From a checkpoint of a small transformer trained on Wikipedia.
Size: 8 layers, width 256, MLP 1024 GELU, vocabulary 512, 6.59M parameters.
Architecture: LayerNorm before each block, untied embeddings.
Training: a variant of SOAP for these matrices, 457M tokens, 3489 steps.
Each number is 500 + 40 x the weight over its row's rms, rounded and kept within 0 to 999. Layers, rows and columns count from 0. Numbers have three digits each. The size before them is the row's rms in percent of the matrix's.

# v: layer 2 attention value, 256x256, rms 0.126, rows 187-191, columns 128-255
# o: layer 2 attention output (transposed), 256x256, rms 0.114, rows 187-191, columns 128-255
# q: layer 2 attention query, 256x256, rms 0.143, rows 192-239, columns 128-255
# k: layer 2 attention key, 256x256, rms 0.139, rows 192-238, columns 128-255
v187 091:522492525540453501497514537431536528507500524473522465463514479419531480507594520538530456484456451482494489494564557433407533460507470460533464516497540511466511501571537532522532549502437534512471432490471492443566544415511471499480519421551553427476423471438485468490574503458510579420497487525474477479477509494483524537539492499542510503458513502579502463480508512404477543540461
o187 095:480448437548553451478487507537525550509506564554495498526475517519534485385466513479452538413510562501498494489461518587537508552474496485485519456485462505475506516461493479585493452538546535535478500544531514533456440515467532547505434542478524496550540462510498519505462574460467575458509519502529523395464405468536461454547483466429503477413547449501497485525504467515439451521533
v188 096:526492438539508509482534510523468547475490514515491500511512497466454484560518489525521475573470499422482501542530486523492492518467517507493401493535565489466559542480553466536485505425471571390426510504472549469533486535437483503471465547471507492526453514473493489524490417526484492482464524507505478463479488403426497574444512475519532558472487566530508514500473423477440509525504
o188 099:473467529422500500513437512540501518486505493502464556472544489517545435467479423603477483499444549479485538492513564507436510430548496557535507559470491493482469564529454455496500511489502506531451485447517445470463480496536517510500498536472482537456405536487473543483530518462445469556457494443520553478522453557528510394545580504513541540517470495516470469474516514551432488476501
v189 097:430474474510564506454530488458485511524526495506474453479530479537480532484508502543480520512520415566483527483476556492581474482421467432507449497484455511517521559513555596452520499488549563522459447398546501455519518453475515488539457461533547544564495510442489531477495524413475500457515564536442512487486493465494491553524530499544531517576493491443469457639525465515518539516472
o189 101:506560491417503477494512536516542514480517489496457473502446558458438536474526533511488458487464496502544456442521457509400558540433443504524450524517568600534437511488543505469594555559504506526557555552527500524466534516466470564526527523451534427479534552501505479493447524565498463526509445504501439483511543442471453446586545480462533496458482443479600447481480516508483535557495
v190 100:541507489603482465511523589494557470548490455493490571471617524556473500538453466464429530530536490493460519550475534489507450531468518424505491508542554543420544560516492488454467541531471480475453523483598566489468487481511438527552469498477453504491465490486511506486521488490466506523472511517433477517473441472454477526523473471547450574510515405510470457524502472538465511595464
o190 095:472487509439490562468559471510477568484490505479486496473546444521484542481560463519555513555466534517472465492477491485468444490441517580552568497432453496524446425487532458550556546505478467512574487514533479569447458516471511436530515538547457480481442438442489522465468446483487512525500475469510602493478488474475467438425566520477517534456494494512506469544535517496483422535538
v191 095:474436509573517529518484466488426495486537494516586471538467499511491563488469587494454466473534530462433495461448492504499493474562490530496503475513468496484525463511495474443494506460537517501631532423468490540493483576469497522486488539516558521541479517460474505496445524486546610509459442492486514520511471466506581517526503562466522476575507513596486576497521518577551391542522
o191 100:538528495547506539515540572459561507531512507483484533483499494488539408521439484482511461392521517474483501565592540527525593478507492483496497411510526509536423477515491559522475472589529522527498513399487451510557551448543487573483479496479526536464575467482564483523570441443421466480489435535478496448434530563525471555469492471492410498494529537492519417539535551481485515450525
q192 110:531501529556461454540560526551559450518421483529482475513508472469451460508507487543450410543487493503508613506448528535471455482467500515485524528602478541518439448460485565526521509433472486504508458474478517480510394468508518525490528477392475465517550533509510539575566541479547481449559530539510526494524528479458435493492542501556474524494406501459458535515533525452484395564565
k192 108:531472462486488512429502470500435511521481503504546491464497591549552591529501561516458563473517486530467439486499465567510608492418483436503490524510516456447472432445477506579496491498472580509487472424567524539535466490531471498495430462508620470528475534488543473506497508466512475452501523535480533536555515456460524534610524468523507522488548466609540472529487559521490559430535
q193 114:492492464544532542485453528519432489526479467468527554581495541458474601447534512403496554515496512491527571472466537588474474519431515535453478524546522473477541484418512483450532558443459604518464490541503527588467459480505489489483524536475414473501566508518515519478527543490524444547486452429382552467508445485518432503500526507508530501437487520466509506504573520527529499529556
k193 115:479525463557489491482509498535480522497537549525537480563502476439489507472555508512499505454513494463469503501530524550479535497493541479476493531520522467475505471525535504641488460643498465500538519503460481423510584466552511574518510520509534504386467442507501545417494449547489522565400526530554558533560533510402524498449502546500522502536526503480504402453477517535492492462449
q194 107:560554598572544445517542545532506482491512556526505447522556471418484386475592500556530474463522446504488523504520416548504479449478516478469529581508521477530519455531454526547479546459571552490558543532503516482495490517512508573536530524499488478488474474433476482491484501476525484535489511478521539518474444487498426357556478446436467481532522537439425491504528493471463487536481
k194 114:488400522477499502523567458485490531524587460518495529446471503524569488498451479533522447540516508431554503553488452534522518494475469486563486478470498476481489423476573517542513465534502429525437456492532485581496534471499586411500512565551499531565510499458519498522559469471505493457425546494478512449436522533503540534487499499448501437494477389498552544549565513545537470498490
q195 120:546491505459482505492573637566515519516436467473517496452527433541556449492499541460518453507396502468492532448535525492509551411419502501447554521522470503489457486566539496425552523454542525425525573478483550479572444440502493495494534578493516433492534541502474485406502558481508492562502478531472498495433530424444459522520509464530570453517463534496575459541501516488485566556482
k195 115:514497479520498476478523492497459499487531466536432476506464505499475499501472478507521480523519512535557460487567488552472529531513444554500488458440490527508495529406457560551472581480451548528528503510450455499537531498525490469486490476469475429566543540550474482510499477535512548511465575443536480539518504493473560513511467545531511538565490591562473498481525581534540444528505
q196 113:526462471518587486540429485527486521478471481472519562573507487551452479450452508447543460557489462490455522454532481500393535460514542473530534482537454432530522469502517483539547493522497522430493497465556461489447533484524481558558480503489451517432500478500551542523486486541558529527535553499552443506551497480484508544496544512478486557517486500466506468566440463522486487563532
k196 111:484492520490576513478462456491524489523472445513514512517407531484512519503446449467540510546516541444564512527503505497505529504542480482526562536497469473456473553538474509512528533454530524519588489494497491540484535427545512561451521473528475412473520521536532457521444562518496564494442555542599509468530461514477479492523476494527507461502437441532439592480503478478496604501477
q197 114:496401409465440490499424435434402515475540436465469499503539443506534491564514515534472501498499500500506467464537533421535473517455489569481433510503528520546494515486461508523445495574465518554509389466478472536505494535467479533504497479498452506517533483571464520525534493496474467544493535527491484528448438481488564501465546526511528483511591444461403483487459486502527514542452
k197 116:608530475542479462483504509472582472512496518481533546495557504526541470445539490581492484445516509492462492490429454481486525510424496459432517502493489475458561520510499567483451461502505580421462530518595516484456485477473452502450516546483495496471510484483570559540484539516505544530426508511530520443513483426476506614491493497508490458475546502460493480494505502503509534518502
q198 116:555516441515532482515523467485521498483500526478568435518460521489592392468519512507573532515528453480543473415452565534508528474467513484528469484563512556514438453537493474478514448491462483447444488484499499490441501531485550493419595543519503502540562497500557487467481481481509503484443564504534553459510540490517518500586533478523538478444535443479479543586484464424484558460532
k198 116:489546491521565507431481451467481587482492456498473533499429474464565553576514494505511529506533447541430485529482467492523468556540478434439449466536450561517525534555521555535548521457482503494559500464566545464594502471456480549536504505465460434414433524522476543510479585512480439519538501512467425475501542467512520506500453568527471478527535513493429475507475491555467428497498
q199 106:560539531477441397465507479528526554495466524517534446463466463512490483528488492503486445475502539452521456473518491440404592501522439473540471533419472435441442574568477513498484569479568469497493532478484507488455503483538574488592511488542529448471510496450504558528553479539525456521504387473511583505510441508555516404513448561507561506431508443543506598520453517476535468532486
k199 110:470559533485536521494490480433525498500420468451438470551556504477561503507541556446524512459537553532566514478480483537551502456541535520539456388458464463542533473563542507503527448506502508505559487508482453576504462518485464450408563406559436495458513515487506482515480561542504489502405471492487440509512519503440522568556551508450463521519522523506522456447476507552467546543499
q200 113:512481447521562398530489480452520567481516503501512483514434489499559497459514440458479444476494486468536523504454481467510468536516506530543481495507455476480564473488448560530504529465491507505478554515535508623443493486502542482501479514485479503498582526485501458527454515577473498456575521494436526453508542501455475466474489430417505493518489569496530509516421495537533491510551
k200 109:453458548524493516498561471456528562486472416505523522560504481486464532500452582433503429530477499492520505507512453511406532482487512482531516526431565544510514513514492473483483472535578537499464563530547524513488494521551518508540565431499456474523465555547490525564455464515445480537401454490520508527520420534559537455481509516611496438410457407501488465553466529456484481540429
q201 112:426508469585497498459573492440485503471510518561460455487485493509506470468479474472480549540450444509541464479498476599482523571567529500488537476468496516498487499515497495497498459547534530530558480474461460511526508517563475418441492529497427499416512482442526438555519547473491573451450455524575567457459448576486481421491558489540530553494539559525547540479513441541516500524507
k201 106:525448555475512525502484486486565556575460476495485474498470487460478502430480498524502541415444494476594409443599472435522499461531501461540445500414540512456486507508472528544494385480459407476499512484545546517478517480415506580501520504434542512449496441511519509538479506552561442551554497525481513515561481515480464464558550514457486423597499490565528466461501578497543518501507
q202 115:495513456492451553463462571502538461518399540457478444484454527473528505503494458576442522524487480472528489534455460528437467514511539552594454512505518562486497418532416475617486461460464533529503510504544516515531543554520500499528497455462563452597576501521528501505530539511490550520480567550490545483492546549508477561426493532546469488546516388511519493474541527553476495474536
k202 113:512491532422542485479419484476537531508502458522492510479517508561481502471456485486554531550399497487444468410524596474526452485511556488501490463499486496532423540489573526480470565489496561463537508470474512523586515463544600530513497526545422494491522489371490505490484495524534467463569494537476534498495520491484527579570464515534448445496506439555580458517487547551489498498476
q203 115:574475508449449513484523520560508534489438534491584460542485532467487490540495473502506520559502560522545465446421483463506487482516507472585514447472428538487573482402520501495497560486542474419546488509459545558520542482541480583484521417482515468504589485512515531444558568457567471551440538539425557480474518539535439493525501471478478523389536550499498468504547471446439500512453
k203 116:463523538586577490601438496540473396548466460448509492539494428463483411481459540472424571448549507555466532484482462509498536496492546527477466507521476536534509569498476544556512499513516486499501535460416492505554489423468566531502475507527527524465472444437526495477445509423481453520510549473506536420510489479460493451533460500476537549552540477510486482440515475435436434509465
q204 104:510482514464534515495542528515532572440465519477514408508582542518521509526424559497585456448430498519521469505525613425489485540532502510427591545470441482554543449551460535521538449507462541522515491465559487535499472476536562501508515465525526496463405516499499478506481546548491481467558509520461489414523555462544497579538473557531439514480491484518510473488492511496488529461541
k204 105:498521519538457509460553486505487472449457524499439461523568547503453551472512596540458571444472455478487526538496513487460461455495548492458439462450506487543441501489495499506505473478525498534575444461493472540487442557481451485492469506468439568489577498504483455496476512495470474491520487512477498528508512471506427501450517523575485476535534548466502571586454527495499518427475
q205 110:537449499441484441515477455433585441511529505483474479432432482532495474445573565515484483493506415494526488489534554537523514473483483567515419442503550568434526499513515554544453535448500515482472512502493505507521507503542491473519490542449426503502411489515523576527548475433527488503486534522482598562565472526511515602476477514479416538482471455494567553547470405483535420448501
k205 113:497513467498521453514499459504613538530532477456528524550553462541555478567454543467434494520491470464460503534552474476459584454527483492542551530556483508501538523495454436399495517501482504586492498469474508479586569556464508530525513548543465432499469537576553479510532492501459482517532519465515493490488461550514515505529472566391454532448499482506484495567480531511469527418467
q206 112:522577596497515526448520487488582497537456472494476485502435498512439501476455503488423487461442495557522467508457495429459511514510561493523541439540514506565419545491500546473508560538420561563478493486448485582520470480482438487557500521456489517562514568540516426547476467508545491438538518504468446525540495500505422551462513453491515583507550491444573469565482499545515514498478
k206 113:490540428498518573517490404468508522531540460439439470499492541563545480487508519482500473472472442540523502442510451561496535534513483465584519459497505464469521515520438470446549494510526548458561514443534485435403507520506512488546465533494481505455523490513610475588542584473513539507439493507509529524489489527499519446502471477471485501473564429533521476538487577493596478449545
q207 115:467443440525449520500503480531550524479545491441480439454449497522492466505540451449533467485515479499529478473440465449468521478517490523616521552575561519391423550402484555551461496518506501528537483494495495518495509475573468509478455444451560535462538514479499448493430500446523499445448456509531501475517523571499526503487541603570505438487497518458497455517410540483495508492479
k207 113:532507512426463509539507451506518535486397501540529506453456471471550526518527517507519459476453505502557466479554558474476521459531492439448483440530502499556414494519498452525497452559458550513517490485532444507490524534557522463475549532555533536496454521488497527511506466455489521591520442471540494483507541519504492514449505508511464591505584533503447539508441532531485491509539
q208 109:557433392493482500554507491423454502507531545457537466498498538477435453450441536494482530376466478493482495443424542565518459512542505559564501454486488467546529500522449504504426512416412494509493548491482539515543510507456473533515466510512479456547487477479475525446467580567487561567541455554544560508546488561530531540390514560514506539417573570519571494494517474468485468505538
k208 110:515576476465486427501533481509453538613495494507503482465496520523474508498519551438517482539480445486493434478517490498454502535501451509457539474535438499479533534500563465480498518491604527506517462525524476562499423567465483641484542519498513515519510489479462481469487469490527454528510459500528444487462530552486506431487406475473502526528468460542522547586500539514585527458518
q209 110:498527497454529486492521500525541422460444491492525581475547511524473437464523432508510468536450425490500511476465525490607486533539476380478482510592491461600522492438486541465437503516438394450505511482487478551539501483482513532469493524421533448551503450528492474496528514435536497401503479462494477489430476469557473526477494549431518495498521515525511514510566464529511492566485
k209 106:495567527524542506517469506508519461549563490563522441509513429551574451573463507472494517507549555454576433534523535501492579508496456418454458514451504496500552492538587549530489482500559518547471509474511489482461435524462468497536507604488586497501476543443501466471479487527446490529515500485517536498512565537546579585466427523563454455470478454464549518529487442492586552463507
q210 117:502477440529477551533472416448495558477453518508512518531468459487470548441492504538499507452569439579455485505508491494513552511513486432490472495504480501540481512585454431498536483506456457499492481547417523477562504441542481498484519478478481523512518545568566531495509427580475514512562453466469515450565444513475520477446531402521471505475484497511515442477560502525531481494472
k210 111:481540497491524486463564434494540436514550512509501507531482542454495421445464522470509518578508570475496568478481485554506516435515490440472502513498549503507508509456497482505453500497499493524537443530423465468397495517579472521491517522400565497411522501519472512511504554496498460545515517601421539505392509514504560509564483541542523446454520507446468523447483561514500548513523
q211 104:476494493494480513439489522557543460464493492412505580424470543518495491426443588456544489532559539521520533538560509438512585501487473502460428491473476422439486524451498474477474533492527493474471524543458479478497453492454520548468515458488530521475584572484474503541494579556432541514526515565487441424481537517533580536424520558461504507457458535487526489573532472492495517524476
k211 112:530523527444467533501469574577469520486474496474502487511532482511464454475559487434495414511599503557534584519508449468540502510536482488482556538525504496494537499569540557457572533520516530553538508458486541514509559510524521497500501500469571529658499515457505564423581456526471449498464539508467469432478447516478480479581444516577535490464482497503395526574484551483496509453498
q212 117:527473504496473515447516600527598542449529535563570493494390462514537520510483499469500523552510437462511514531480418431543487516510492499507520494527500541429593497517442495454479569516512426491459407550525480492496491484567547498472550589506453496560415569486492532477469534476481451503555493522530416533547553594572477461515547524509568471546432492476539452510418457474544475537488
k212 117:562494425519517482548525529489479533510452494533471552486498532481494481520527478482448502524511551498525435540552547488412495510552476441469517490433462476454536451456507561527485476526578555562498531541460514478538494571529457378507509446445486456512423467560522497513495455494440502408514553453482512501511489597470559544540507498485495472532531502499520479480520453594529498438493
q213 120:496484546485530554496539502518500489502539496481544538473530435467523484488541523591530456536492500482434533473473534489506635495462500490596417503492446470502482535513552473513531520480457483496584567500547534541476441490478545540497571537534482420473481565507512494433519470523448483540498502455559522530447445573559500458522474602483461470488459535499489502499433497518517542500475
k213 119:489562460543514534444474547510516532486476515541454503456544463478541514529541504484481470488486491560557449501491490490536512563527476549480601578471526460530524491519531443546533569524453453479459517510466553528509455473617546484400507465500460538551395439534443508516514524520493482520513521417533493451466533490472491556543487467541521519558508516540515507455489518526544466495541
q214 110:545509479534511433461522495457530489465457487509462467487494559505462545502526539550545544521493477449408594514537544507545469478588493513469477534491522548565495475455505538434435382455459534434509505478478503512446434534550480508459480463478525447558526478557471512461561510472447560493486508515489566442501535528449522528530480449499520479426533459477495497501539507526487533403525
k214 099:507493489488538529486487511556463512579455499559457436411501397519468546540506486458464479514526494482434566510472465587510483506540523470565423461506560432516451494527435477500493509514525486543466555529481439508559535584445542508522516530495474499442511516521507503500531437519562484484506530496544532554495466573536494531457513554492492414517473563537476550448502451467539528579463
q215 110:479427454458512443508499493464549525516470477562452568510478540497495587501535451524541425438430493481455504491508470484460434511480528514465471519463514468568566497548534505564506490562489531466473465453492486481447533464518514499439510409502515494528461549534455539517541442487455533454467460544554594504550510567402555501478537548495483523466445488542607553507484459537465536521545
k215 108:525450497497422561537494490596540499478510429451529444500529496495443500575497527504461456511499484505509573533555522558496451506458540523504420480494525546523507501512529449441493510473466510494520565466503508489449498544390502499534554496506494514509468494480518514518442476455517522462418566535543499515544492529464450535494498498535505467511419552518462617462496504517474566509469
q216 109:455412553455477442488486550433497564546518543508549437471529546477543536506447491507564542453484474461509486530420491506555512496546559532550560546481520485563482504416500428426500473439420486445464485474489490488476517432534543499464495538515516462588475521440499464504532508541506458535439546454592477565496497516494542545495510468527503485507449495481507504527536483563516450485395
k216 113:456519500453456460515464538520518447587393496507511562442507439442480443492541455523474547558513490460534498478478579545514452463444503511541418493513438518435474458515434444541486431545571586484404503517479450505522503489510511496487549551559518505425448503495575432496518569506516495550541486457543496430475509537529461497483483473598486508465516448535506482493431491471530500476539
q217 108:467543453477403422476478502533460481489478479512509541522490465520542529504462562540466507461466538545405486569537512447457436511487544524503477496490527567505512419450603475503464469473485584483531458589492485501473437456454406524500542573505537501496532537518589524446518505474486445470483480514575564532516553530534478528510537446490528504522444586571493474417506526534549480459418
k217 110:512438424611467484526505487490499473525501486501400619544530532512470517505553502498535474514479496484573468544482491546452506480492480486449485455458524492565436464450530502497492522443459531488459562488449475467484604459539521524559481454549486452480525509577580561458482490523583505479574544506490470391482547506539457508471479494540453499475541567489548486483403521518508501472465
q218 113:501533510570481419463525536440460485495528468538542521502492488520568473504628451493471486432554511517546456568473509523468495518531500564512565525432556515564509460534449523534414492476473501471532465527474508534539562513453465437457486554566522442472494482487509429447518431410566531505470533538559533522566493454411589561473531446483429469517478506509504475547462475518476533447489
k218 111:569483456506529544507500433463511469469535538439514522515482490463490502470447501494518510509463479532541476520493490497465398555513562549440529466477506568524562518457497560518461449541479512523459521468477475527559482588490588545527507505545565471499475485514525440557555482573492512514507443583433517454445526469533461463510476446552465525475452455472517470502532501517481507496533
q219 114:533514483547537558434512500508480550537543453496516449480476516503484514513561567478502458418404472480463443521424514484445476463497523469434526542433487575592556533471532448500505465470506491589482447611444523514501476496503470513449509506512473422564561519528562515557472520518490490518454536563484485539539519499483495474459451459504483528502519536505445471452439469412495513477466
k219 108:518500472435510472548496428521439440557540411473538517486478498547510469482516477485560484436529511491522554535512535484436419479512456477506476520523548500494535572443483419450484505471512475497524502491551490517561518489503420451443530440528491422477549490506468596418464562512490516535492439428519567455453491482470527515526492524471455486484511535445503483479503495533543514419533
q220 115:461496604557466497504481490470487530467504515426412494539519464520501564601524555548464505467465490499500473402545522563490354563467458549457474492547490463534490499472449572500512497528420471457535436535423476531527515465459529515549521530531442463542465502476508544551568512541482521513512545467482515446477492466488556546540553461488473482537488519458544599519499582426404503472462
k220 114:485391494540512496497560536546483512525531565484536519527512523460418492460538446552462421479534474467418507512440408547562536477520497498540440434471535439518498449508497495473514479528496475560503480506534472545464453586501469514585515505555489525493569494553530467468473561512543543515578463547570462529523577509497572514501433481481483480524500466444495510417525449448537487537524
q221 104:499504488523458470501458542401546456482568494494487492572446502518581591574500574434478454505481566466505493580499428524516484514576497428529515541524583438513462544433576520481501407549492459445484421544526526531535579441503499448541501500474512475423619460476473497504477518508531504507456462537513502485529484548516516506513529555527516495455477526493503536543538601444480425455519
k221 107:511465475493535452494520481474582541538511488463549509500496440443490551473583521485487470478495432545485551504496501459457461422556430509473486479413517494536469486493489471495501468557499582563505482495554491545473472539584470554403493546467527465376571423504550494454486509541500474548616506439564503469503509512474495407492518516497447492432442557475588532485439532532494439532505
q222 114:461508561562514511490518558419504493536518441558526564438550533460545525537509494474410514453449517476541516509497587536458588515445538532448478530525488485459511456422496520584365459561493410563502457530556503553489521526507454515502573498489486559498458482449572516502494450501507549520469510499501450450504536454478521499509499519559509492484523488549514587447440583480490479556435
k222 112:469504502539495582477460490468590488495545457489510563525475455552512476407549516430535477501466497463493503481465490465529423484539507497560459484417471448492559454510498521472499480534510524547511467512544474356546565496489507470528525440552538460512423433524502496525488480445525461492489495476502480524459563379549501474461490520550516464408530528459523534467518484530521490485464
q223 120:451526526523447443535491506502550513453438535519523508401438397540510477465577455522546517536518472477532507416452505503478538414447480469473479519487454480503523518504552428454555529573506500527458495528514481504533503464479504469543454505476468441552520505481437486559480473497514488460516537483591511507500492487544496543579595509521498518527483504478506408516541513496536513491499
k223 115:491542467498524488472496497495438528518467494511580497469477436534481496582502484612468523501519497531489495561484503533482527477517473495566560471503543537533495554580475536499518512511485446481515517502452498544515432522516537548479529503525521469479480542515508529455496483555444504490413478505466456430506505485541530555483500473439542469462478457442539465463437531500480492525561
q224 115:516493453484519489505533545562499528526485484479521497541481492495489557558504504429499487508521481546447540599485412516475494502501504528442493495487425531537428504575449489443416495477533423492480492536530513544518515527515484497381523477452496480479469500484566448530478498609505478500503537465523479441506498487499550527458513533464479497434421541481479524532588491501540497464524
k224 111:444519477403533515523539491485488478448574569520438423490440469526553569423581475472476470470494488484484500503479454573433469491512478545522482582518527515467488462565478541494473597411538492510525497483529479532518450495475459503489472524503492496514486445490569521487496420495474492474603535499548397548529482480497516534479482514550509407484482505547474538487485519515515527509515
q225 113:463459538489531490478492432443472447496492520503542451516569464514495508518588517568518438501489590468498551522486583518528569525525470563385476499534496504508536486466569476526434490560465493472467448490517499518521488505521546507502551515496570508504465474512475474482516593552525538515460525525437455513512506438540501459508485508448447480487587508586504460432478537558568471461502
k225 104:548531525533563494535481518535556448468586492518521514481475522550520518546524450430526563538521475546515490503481419469483530511511464455465441485452481425561440549417474461481484470513517527525549518494483468535502479577444470508500504510552547513476550449466569553497506481483538535456567496481548500485476458417493532526498531491508505527434474530476479475478509542498496463504493
q226 109:473535493537502468425528506529446528455505491508531574450409464436496473493503494504478470585543419444497486512525456557515463493507480505503483535483446479406519470541499497471499493453463552513543453466568485520522426539519520488517478511503509575471450565525420512434540478493499543457456487492515432500519450517483472498564560551428524462412513536539588426548421478500506419599477
k226 110:513544500523532502460478554528582450404470449512558501433471514492549531431544547496518515499443536522470488520497510506423515481472477558430505441548498559501628466467463436539494527496462406480529479471469472525519501501468550524483470493497496476587474452512534483534493486479503487486488494613557442500549486545506564490486549505540495463485398518492523532523509460531482484402514
q227 112:482491512469504507448478495480521404463474442468485490563535442474464485495518477537494492533425550576449487484473517496410439454543480399460557476536532485515527537524468474520538455454487491472535501538568510520494466479536584525433588602514432503526492467409450485522437490481529521506444440523507491482554515535521512491512494571469536496537482481495459555524424518477546386503518
k227 108:623464455484521495490539506568492472513593487526469481509495490531466523527473470406593511483497530441486504550549562444584459543503551466566506572542524491538482543493479495481534402517540483479497496493572522538506509490492495463540558471511544451507539428544440498513520508512449515529532540454469439525555494468524562488477457509527507455533504484524543560526568476459504554524411
q228 112:532476548495486514537467505528502439431456462491468470547530477479568468532566411474523497519508474542449499527494476504505610521508465528506485472435506497612494482487458420538482483466560491449492537513494442495602434536445499491460549494556507573459548470434444480488502484480521456505421561526444507543488502516528496426496492491477470525493568495495444534473489485534485453453570
k228 110:568448414462476456460469485525503453418550453521546542447508473422507444584487554489509502472478572481549457492533419509527442557438516475478429578494468453494531536496525466501444532548458493525575480467453540520522494528543455502562536458512558510595536527508484487492463512443531542522533466501497496453519510533463453508529522496498485516474449462502542489483515513498437513462498
q229 113:492497549514482489475507528429478488583435463484496507463567494452568602442447544456540487482462535481487478433517551481543470560466555472490484597506600510479522490482524546478432465491466492496470531505457522493460518512519553501536482507564498496424467540502498461564488487507527499514510487475511448483487550474533485522464523487500481554498542526550555505417497504508540450489523
k229 113:554560526551488501561509594503591453456484515487487537513424510561521465579537474504494450556485486456466565530535485478472416461493478499531475487514448524557430507455483518427504511516529429533490481512468502502422532451525492523465552489485528488419462509451441540529489457463478484516506539480483493527495488370497555511507443478497463493429513524407488437529490528418545506607509
q230 107:493480447457488509526563551539571550457459479451518453518432549526504448478561456470478608538528457536485473544427493473481472476534484481509531467528491491475550445547588511482539534427430446527561523498537461468524450483471473469482456529527499574492477512484517529480546539592535517531492544485438459565501443498454436492442499518478487515514477574565476502481532524442460407509511
k230 106:495385494576520499493510499567494473472478538492477468546520473532513484516435548492540521511516420514472516528573539515547479501484455528521509538505560519447484510428514539505402491499504567557565452499524453534534498474518465535499530554531515491568524527532535550559424466443509438593527522494503475519505523551518555470579509403494487463493497521533458539498510478518549512467499
q231 113:546468537491530482522564527551476482556485480506419504540552507471489538482529553471430475523451501524517495487494516488509465488492554523493552465498478507431525508466413465479514444567530476520450548487541419429583472512572500503529523501494518438513465473526465508496419483499498456502541550570460498530583501551483495465453484501506473482528460563523508470461414459505489442470445
k231 108:464551471469478515508483471526442546489565514490517504451452504480561499523472530478585561460521479523456491474486470461541448510525492459520514537478428538515481540482586468472440521524508504530463563481513540514487561570472494560505543429411505487551496455458460518477457504537472569548475483488497559529463500522486495456482527456437460515498496465487503552653512493503505500491485
q232 111:540581513528483438599485532525549534443525479529474521538500487539476455525449461591498492523484572525521499492511486496537543446552505547418451525510473473411497509483427515488533540542546527441509492433561491542420438439500534470510497499496523463453526589441480508484490496507598427533440472512538533461520456489529509570407483480485447499517428491519587503409436519486508520506468
k232 109:566497535508585540426512482533499470517447527518484538573498463530459483549416481485478538544543521524541546500554503477424448470418492537502488448491572498501489468584508505571467555452514498452585603510491494532468492485513486466518541442413490631430441452480549529502545482489476494446486464501524544577506566507469462464506541481471504433474495507513479514509539492542565514488469
q233 107:523521492466557460462504490515522454532475554578486441490461476458471576435446497460492469481557513497499465507508463470532532538506471556575530452562546423521499517426549510497537459521497488452481553486498463558461498455505563572518481531489474526604463486548449524422488508441469454514508492500472503447557410476480522488477497483518506499470510493543456482494519527485452552519555
k233 108:478498445482393442491479544510547548465529501537486552512568449438576467514523395529436590441508475511436485466510487513491511501490551587570570460480491533533484485484472516491574477565531516550525511450435478465484452469468471506481455479468532513453587539457483508521553449467518477510475481467478530499507558482526468470423483484513447532536481426542565467512510431474511553491487
q234 105:465492511556487478496411502532507499516579405463439498558532493549523504513524468454503550515535476492486463542487542546502492456492537500491555487469442540507479432498503467582530550483495500475518520473514526406490520489529406456568570499487475546414535538489532534476537484492529532519479513471492504559526524503571549476422548483568542508457499456461464594489571501415505481548524
k234 104:534472480441507617504489528531583462492528505488541506462517538536519456518454478521532435532505507496443517507469403493538504490456510437461483592527442540549486502368488565531529489487439554498513468602551463462463585519466516484488509525521566551473488476547529438487356526470456443560488453533471495472534455530525461441486579475475443502508513519522515509472479504563565526537526
q235 110:462478518496516512542523531508486520608497440483427548511542460583536481479464514550519475443464462425507456517533513507559516553541479451521491438485462580525495470543449535506526479522473519496459476519514520511544388559437494507518463495466461456581508477467555498534487588548503491526450507487520448511529493491486575558501408510534496538525517486570497497482549496548471463522458
k235 117:544479476514548459471487500473456472479486468528502441493500511532542494433548526497455502504488449501553509492475548450525518562503524554513491496475575468475501416448496502508393518509521404471467517564454437412506447529507514560456506550451458478532505609545458529493554522443479527526508426523492487454580473532485517489499504489512495475537547518447513522439510521447433501521446
q236 115:539534505414458485552453512463508513557526474462522451548454541594486575527478432511501433475484382499475498459524481524520471507544482432571502486497535525470483496523517495518450485532491528548477496503492414482595611549460534552449527452477488472542480559476567514526494450480475487522532507533518462509527494506496526461479527440460487503405482500494411495590534524543484441521497
k236 119:487472508462501496505478501537493510505556476554475432504519478479516468467550518464456399540604503525562498483464504469461483437556513464424550484598405510419458510379529541511490524560503501472550503424558538500420504540484552506467558501513460457551490516498513485551525479471555510434556470493504581513508480507486555522504473532407600519462498481483477522486528555543477523504488
q237 114:512489568494533500521431518460444531450497487530459503574502481489426573456543508497450521503432580514505455476490468492484491540477480512509542485559500425500445498522491544508532536574518439454411558475530450534513554483469387491489532470530445493459476516483503451487451556561428540586541533531463432513517525499461491481518525539455488516444458545450511597454519469534519468508519
k237 114:463482542428506548557533520478473446585491565527532483506532492409485478501476541492525556517450420477555564466458504452525500542486569544442445594403556487459534471507496551542472522484565505561514487455381578495444455504566486451540501471461470486507530490489545523554463536500447516536522510440497518510575461531520483531497516484519453497552517421464504469527438478578500521527540
q238 109:391547490511573479496502506537503489560510419506453437464395459493512630503522509495493557453448534458474466472458499514527483528468500533464486509427498492445533464503466499505507528470480501507494481492534480468403529478513530547482438437496435425477501517557447491502572569445552505521524429509493486422430589458510478560492480464548497555411522549502438486552461510550536467435471
k238 104:513478516507476531577524502491499496470463491467449537537516551561462543488500501490468511558500468547436570481519499517457567505519457541474555508476444483407535504471560474533459488478591531443468456486502532520470433523559552446550581493496570467461496505503482466496491498499508529460447521510466501532514538477491530468491536544514433497548516507482489473496518526457514529514472
q239 113:521502461527445514499535491513475546491481599448511529507423465540547510489457407499468532464529561487531461488510503540507511442505481480475521490534473483428503491488485557508481535503419482490483511586483550484390557530506572426509531465453437451405481498520484469504468422527449477576542511468527464472453485469502423529483417548491504447545515564535464536499518437506518521481479